Part of a small language model's weights.
Architecture: RMSNorm after each block, no biases in attention or MLP, untied embeddings, normalized queries and keys.
Each number is 200 + 40 x the weight over its row's rms, rounded and kept within 0 to 999. Layers, rows and columns count from 0. The size before them is the row's rms in percent of the matrix's.

# gate: layer 5 MLP gate, 320x128, rms 0.313, rows 62-78, columns 0-63
# up: layer 5 MLP up, 320x128, rms 0.32, rows 62-77, columns 0-63
# down: layer 5 MLP down (transposed), 320x128, rms 0.302, rows 62-77, columns 0-63
gate62,104,132,200,220,185,205,242,197,145,280,210,251,161,189,189,187,278,196,159,189,174,139,170,155,202,208,196,149,228,219,195,220,203,229,193,230,146,222,209,158,163,162,233,238,184,220,179,203,245,274,179,166,187,183,201,166,143,216,291,184,173,135,268,183,176
up62,092,213,118,206,210,201,159,216,155,284,241,167,214,254,253,234,236,209,96,223,206,182,234,204,166,236,211,133,200,194,262,211,251,224,195,194,221,218,249,192,137,173,214,236,165,223,231,173,187,178,233,158,177,154,123,138,258,209,223,165,188,163,178,214,185
down62,105,167,283,233,192,146,209,233,212,209,163,201,233,219,210,223,165,193,133,147,234,217,142,144,234,200,216,229,223,170,165,161,190,242,178,141,184,159,204,185,210,186,194,199,206,239,163,205,246,167,154,210,187,110,188,171,258,256,93,276,185,184,210,199,225
gate63,099,196,259,190,181,179,205,230,182,200,210,232,193,188,159,159,206,168,180,203,248,159,194,219,154,230,217,203,222,166,190,183,255,204,173,214,157,235,218,212,188,217,220,146,181,243,172,217,218,203,174,178,181,188,199,137,217,190,174,94,210,222,213,204,201
up63,098,194,206,214,137,177,271,211,180,217,172,224,174,177,216,159,213,282,249,203,120,209,137,179,202,225,248,175,223,180,221,230,247,219,147,204,203,224,144,206,202,192,187,238,203,184,233,139,265,215,195,209,231,229,214,120,160,217,196,179,260,251,212,259,226
down63,096,154,163,247,202,252,169,206,216,199,127,193,206,232,237,253,254,149,260,194,164,185,168,253,204,173,167,183,209,154,229,237,198,235,260,214,209,173,142,190,263,198,285,197,194,190,186,230,148,170,195,276,139,267,177,238,270,206,238,188,253,236,156,168,224
gate64,093,161,264,186,229,137,217,179,192,310,147,275,210,189,252,264,213,233,222,211,115,219,198,199,200,198,242,142,229,230,208,218,186,184,185,173,267,144,201,156,281,234,241,150,205,227,206,160,228,206,184,205,173,238,183,178,245,202,268,138,164,157,232,198,230
up64,090,141,245,190,273,185,211,170,143,272,169,243,186,155,224,173,202,250,236,155,146,221,241,303,154,261,240,153,174,218,205,191,231,217,193,158,267,154,200,198,268,234,151,212,201,260,235,197,240,260,211,160,166,228,210,252,188,255,212,131,121,184,181,186,213
down64,091,189,83,164,192,218,139,299,167,132,204,165,223,168,217,169,202,141,112,192,236,179,137,158,195,178,214,282,118,237,188,170,194,214,248,290,228,240,146,210,199,177,227,183,128,204,217,240,192,184,211,265,234,201,210,227,178,186,216,186,233,169,181,239,242
gate65,106,204,166,178,239,181,205,189,152,215,159,98,207,194,167,184,269,168,151,137,157,224,150,196,210,258,256,181,266,247,233,247,216,172,155,243,196,180,212,157,167,245,191,206,176,200,223,181,175,191,253,263,172,168,201,156,203,185,167,201,127,137,152,223,191
up65,105,169,143,257,191,232,144,127,139,226,118,138,249,192,174,234,197,272,136,166,166,156,179,152,175,179,172,222,185,204,246,161,263,165,167,173,129,203,162,137,155,167,133,180,203,143,186,197,204,209,199,231,154,172,183,143,180,253,198,221,184,193,161,237,289
down65,106,295,251,220,228,196,222,211,217,196,179,169,217,259,149,111,235,223,163,215,274,241,185,181,195,261,269,128,253,236,138,208,196,183,188,238,238,212,187,215,198,249,205,238,214,260,173,227,225,181,255,125,222,212,203,184,226,260,196,206,188,180,267,162,241
gate66,107,138,130,248,280,123,255,227,241,226,209,202,165,175,224,280,243,161,202,198,163,182,210,157,181,251,235,203,227,254,230,182,183,186,180,153,219,253,180,204,182,171,141,163,198,132,150,230,127,237,205,174,202,213,187,187,164,265,218,246,184,201,197,203,183
up66,106,143,142,169,185,178,231,241,186,171,177,153,141,207,252,156,228,216,205,152,186,285,181,206,166,216,273,203,201,250,178,228,187,182,241,182,181,219,231,143,201,254,185,206,194,194,123,219,162,188,118,164,183,147,226,131,182,167,225,192,212,232,234,183,153
down66,107,210,171,214,174,139,244,160,208,224,190,195,191,175,105,238,176,187,234,218,202,139,215,76,170,141,189,242,187,233,140,131,233,133,214,153,253,212,190,276,190,141,192,210,173,197,160,196,178,257,226,231,183,225,168,213,179,191,188,150,156,125,218,202,227
gate67,103,223,201,185,153,267,148,168,223,240,117,148,180,253,220,251,265,103,177,231,159,238,153,142,229,214,235,258,147,224,245,279,206,165,227,180,231,230,167,225,179,152,200,188,170,164,167,224,250,247,217,298,193,207,156,146,192,221,207,199,228,236,224,188,199
up67,104,196,157,150,121,244,187,152,192,147,159,157,146,240,155,247,244,162,133,169,240,212,213,144,122,259,256,274,159,185,190,198,169,245,212,229,181,245,184,215,198,174,251,248,293,160,200,149,206,308,220,271,237,216,227,187,178,203,180,189,199,191,236,193,228
down67,092,251,200,172,232,157,237,213,263,198,252,195,270,229,221,271,151,168,224,192,242,157,187,213,186,143,203,158,132,269,168,196,199,242,240,198,186,118,285,217,263,244,217,184,183,207,210,309,238,154,127,232,184,207,182,189,214,201,180,149,233,176,144,221,172
gate68,099,208,199,209,183,151,191,241,231,210,178,177,188,201,200,225,202,116,276,149,242,230,160,210,215,197,189,176,160,229,280,285,257,190,280,244,214,227,170,151,153,305,136,238,236,183,232,234,128,170,215,228,218,113,209,261,206,239,217,178,148,270,187,212,189
up68,105,270,193,208,229,255,249,248,254,132,230,266,217,197,204,247,276,237,127,269,191,181,225,241,214,163,141,169,202,221,174,152,220,165,133,160,239,208,231,214,188,140,207,209,109,181,138,230,236,253,240,182,146,197,187,214,173,160,245,232,219,167,201,268,149
down68,103,245,211,190,125,201,156,208,201,179,190,195,183,87,210,225,232,226,212,148,199,234,207,131,194,284,305,230,233,200,183,217,160,201,191,237,135,225,233,202,172,245,220,182,262,143,160,212,181,206,87,221,220,182,186,210,228,207,227,265,175,170,225,185,305
gate69,100,215,213,141,200,149,206,220,185,129,310,181,189,191,166,193,216,99,228,140,151,274,131,184,236,165,162,218,113,232,178,171,271,155,208,163,189,172,198,212,285,238,206,210,267,222,148,197,175,256,289,217,213,172,230,162,205,158,201,160,240,190,242,174,197
up69,096,240,141,192,184,219,153,135,140,129,227,193,194,133,207,197,202,188,191,166,198,247,159,271,170,209,120,227,260,244,232,194,224,246,185,288,148,229,192,197,180,156,247,239,210,240,220,231,250,133,199,214,290,162,221,178,245,200,209,244,193,161,224,196,164
down69,096,201,156,141,204,237,145,194,186,122,208,170,197,165,189,181,200,105,187,197,219,218,244,213,223,235,239,255,194,225,192,198,164,156,179,165,213,242,177,182,249,137,208,258,207,217,178,202,228,216,278,197,200,200,267,189,190,172,175,143,229,194,280,202,188
gate70,119,234,255,250,122,194,192,211,231,206,212,227,176,157,131,167,143,173,186,84,183,165,187,215,258,228,231,167,160,159,178,183,155,192,253,246,266,158,147,195,235,256,271,239,256,122,158,154,153,196,141,120,202,215,239,210,155,187,247,192,160,205,231,164,217
up70,124,186,259,209,207,248,158,193,149,163,226,187,203,222,230,198,229,303,185,281,240,261,241,199,168,221,206,212,223,277,132,222,180,180,162,263,151,207,226,265,172,151,118,242,246,176,259,167,181,192,191,287,191,171,150,244,197,228,162,152,202,169,191,177,160
down70,109,170,114,160,225,189,105,277,268,198,161,216,269,196,200,224,216,142,211,237,178,173,209,182,239,168,196,167,238,191,203,261,197,151,158,199,232,189,197,115,223,183,185,202,184,179,274,201,191,277,280,253,170,149,218,244,236,261,233,207,138,239,284,170,205
gate71,109,158,236,171,92,199,225,211,191,182,162,213,185,217,193,182,223,225,202,174,175,162,222,226,211,211,261,288,178,197,216,231,204,194,177,198,292,225,206,204,177,138,276,201,148,151,218,108,189,186,137,237,251,159,219,148,124,260,252,100,204,231,188,240,171
up71,106,172,237,191,131,164,180,215,181,189,197,235,147,186,204,184,245,201,223,168,170,235,247,232,205,224,254,290,212,216,195,271,206,200,136,192,265,205,201,184,140,181,310,240,204,146,219,176,166,179,147,184,215,174,194,160,121,274,232,117,226,217,208,240,189
down71,102,193,197,305,201,293,235,219,195,194,163,232,310,246,271,172,170,126,260,226,250,200,152,214,200,228,164,119,213,197,207,191,208,195,200,208,194,237,255,193,220,181,216,162,247,212,223,242,186,211,242,212,171,268,169,177,244,131,190,198,250,199,146,191,214
gate72,101,283,161,180,180,116,242,229,226,232,185,214,181,221,134,207,258,179,262,236,263,194,195,170,177,210,223,264,181,197,210,169,267,211,191,157,153,257,232,173,182,242,130,215,234,98,202,160,226,194,172,218,284,240,183,193,189,223,221,166,217,185,192,167,278
up72,101,210,243,182,217,133,205,273,181,193,259,184,149,149,202,229,173,229,189,184,168,229,194,187,184,185,237,205,164,186,142,266,248,195,179,214,171,190,220,123,274,245,159,248,229,233,241,231,158,201,207,252,228,320,187,218,163,228,181,242,134,232,133,211,201
down72,100,154,186,170,194,202,246,184,230,147,195,210,167,158,203,132,261,304,266,196,221,160,155,169,246,172,216,209,134,216,237,214,155,186,212,158,210,190,202,240,257,174,236,257,184,256,172,189,226,168,224,255,166,194,186,168,217,111,236,160,220,235,202,188,234
gate73,100,213,195,205,174,254,127,208,175,247,163,213,253,158,249,220,212,171,213,145,181,274,165,203,142,220,162,197,237,216,229,240,284,162,211,178,164,199,274,249,194,192,234,283,149,159,199,285,200,244,168,187,174,230,220,201,202,150,172,188,110,197,251,238,152
up73,099,180,273,266,229,238,159,210,276,246,203,158,242,207,172,207,266,210,187,252,196,207,216,238,177,190,197,235,183,104,163,229,255,145,264,155,213,140,237,177,209,183,167,185,208,194,174,229,189,237,239,258,142,212,185,201,169,232,162,119,169,150,258,188,190
down73,093,139,170,184,180,225,174,205,193,198,202,236,271,199,189,199,220,160,223,189,299,168,221,194,218,185,259,109,237,179,128,220,256,248,144,198,260,188,195,231,294,224,180,266,283,227,227,219,204,151,224,143,200,155,182,182,325,219,245,244,243,245,227,181,220
gate74,107,190,196,150,219,151,229,175,220,235,198,209,231,247,191,266,187,153,221,263,145,218,199,210,222,224,188,137,181,242,233,175,227,164,203,240,176,221,190,166,178,205,249,130,168,179,259,257,128,218,226,206,195,235,176,125,277,290,175,170,195,184,184,178,190
up74,106,242,205,112,166,190,164,242,199,168,160,225,254,117,221,269,239,167,207,241,171,166,133,198,267,203,158,189,110,202,262,185,206,192,191,185,237,219,200,135,160,300,184,159,233,161,232,240,136,219,219,203,200,161,193,188,270,168,266,244,220,231,174,217,169
down74,108,203,203,230,208,230,228,225,224,187,252,244,184,204,212,176,163,267,248,249,174,207,182,196,192,234,149,163,191,222,144,190,120,188,170,231,225,192,198,220,220,154,184,159,157,188,250,165,173,219,272,228,234,218,234,238,195,208,227,120,132,241,218,206,211
gate75,095,133,215,265,177,161,243,236,170,194,209,213,182,130,229,182,136,160,167,148,193,221,180,222,210,200,166,110,200,182,176,176,240,146,119,177,214,221,260,174,241,213,133,162,270,146,184,180,175,183,243,156,138,270,169,252,198,225,211,150,185,202,204,205,206
up75,091,201,256,213,165,214,220,253,294,185,158,135,166,220,211,217,162,135,182,206,256,207,224,150,197,134,232,245,218,157,169,233,278,202,200,128,189,238,301,161,208,192,200,199,164,232,137,196,172,160,236,236,187,263,242,211,140,225,109,126,230,194,176,194,148
down75,103,196,235,169,197,186,182,209,239,171,187,219,178,222,193,184,234,163,142,172,165,204,258,234,184,257,204,214,207,174,201,206,209,232,231,262,266,239,202,151,214,202,179,174,264,251,197,171,259,208,123,224,188,238,180,160,124,170,187,208,254,239,160,255,133
gate76,109,140,239,187,184,191,217,152,124,201,255,163,199,175,189,202,167,203,217,117,194,207,254,211,258,209,180,125,160,215,194,206,242,171,296,192,244,164,248,243,238,221,273,222,180,287,160,239,288,201,184,153,174,130,172,172,250,242,158,212,312,195,178,205,227
up76,111,193,199,155,210,218,189,258,214,187,183,185,203,213,268,201,152,244,199,183,165,226,234,155,267,234,249,199,267,252,149,69,140,260,160,256,210,166,208,176,217,85,182,226,151,220,215,220,162,170,160,173,163,182,196,237,270,252,188,211,231,158,170,173,294
down76,097,180,230,269,194,183,187,118,220,179,224,177,134,182,180,222,272,238,203,193,225,180,244,148,172,156,216,194,226,164,199,243,203,31,202,142,179,190,216,249,202,209,233,162,271,203,235,181,202,239,239,217,221,195,162,132,213,146,231,258,217,193,241,200,258
gate77,099,214,124,181,221,177,169,188,134,174,170,255,182,242,218,254,187,224,231,273,149,220,238,178,225,190,137,209,230,160,196,204,237,188,161,251,205,186,184,195,174,266,152,184,222,254,118,152,230,198,204,192,155,206,194,195,172,201,206,221,160,163,180,223,168
up77,095,252,176,166,219,257,204,214,211,139,277,150,237,219,145,210,234,148,197,161,208,182,208,176,143,151,193,193,231,188,279,140,151,196,203,181,162,164,249,227,264,190,207,248,225,264,258,116,191,213,148,147,262,180,188,232,179,179,174,216,185,191,242,221,247
down77,097,232,229,243,199,170,223,234,172,295,141,214,274,187,282,254,231,168,254,266,211,235,190,233,173,195,164,140,245,182,249,223,239,151,126,146,243,213,149,188,220,262,235,246,215,251,177,227,230,232,129,162,239,136,215,199,206,205,180,198,229,180,209,197,273
gate78,100,167,218,171,222,254,209,213,214,99,223,186,209,154,325,159,233,174,182,163,191,219,189,224,204,251,167,191,221,182,151,192,187,156,177,200,199,113,217,156,245,161,198,163,207,157,172,137,206,225,239,208,194,199,171,263,191,208,243,69,210,199,225,179,221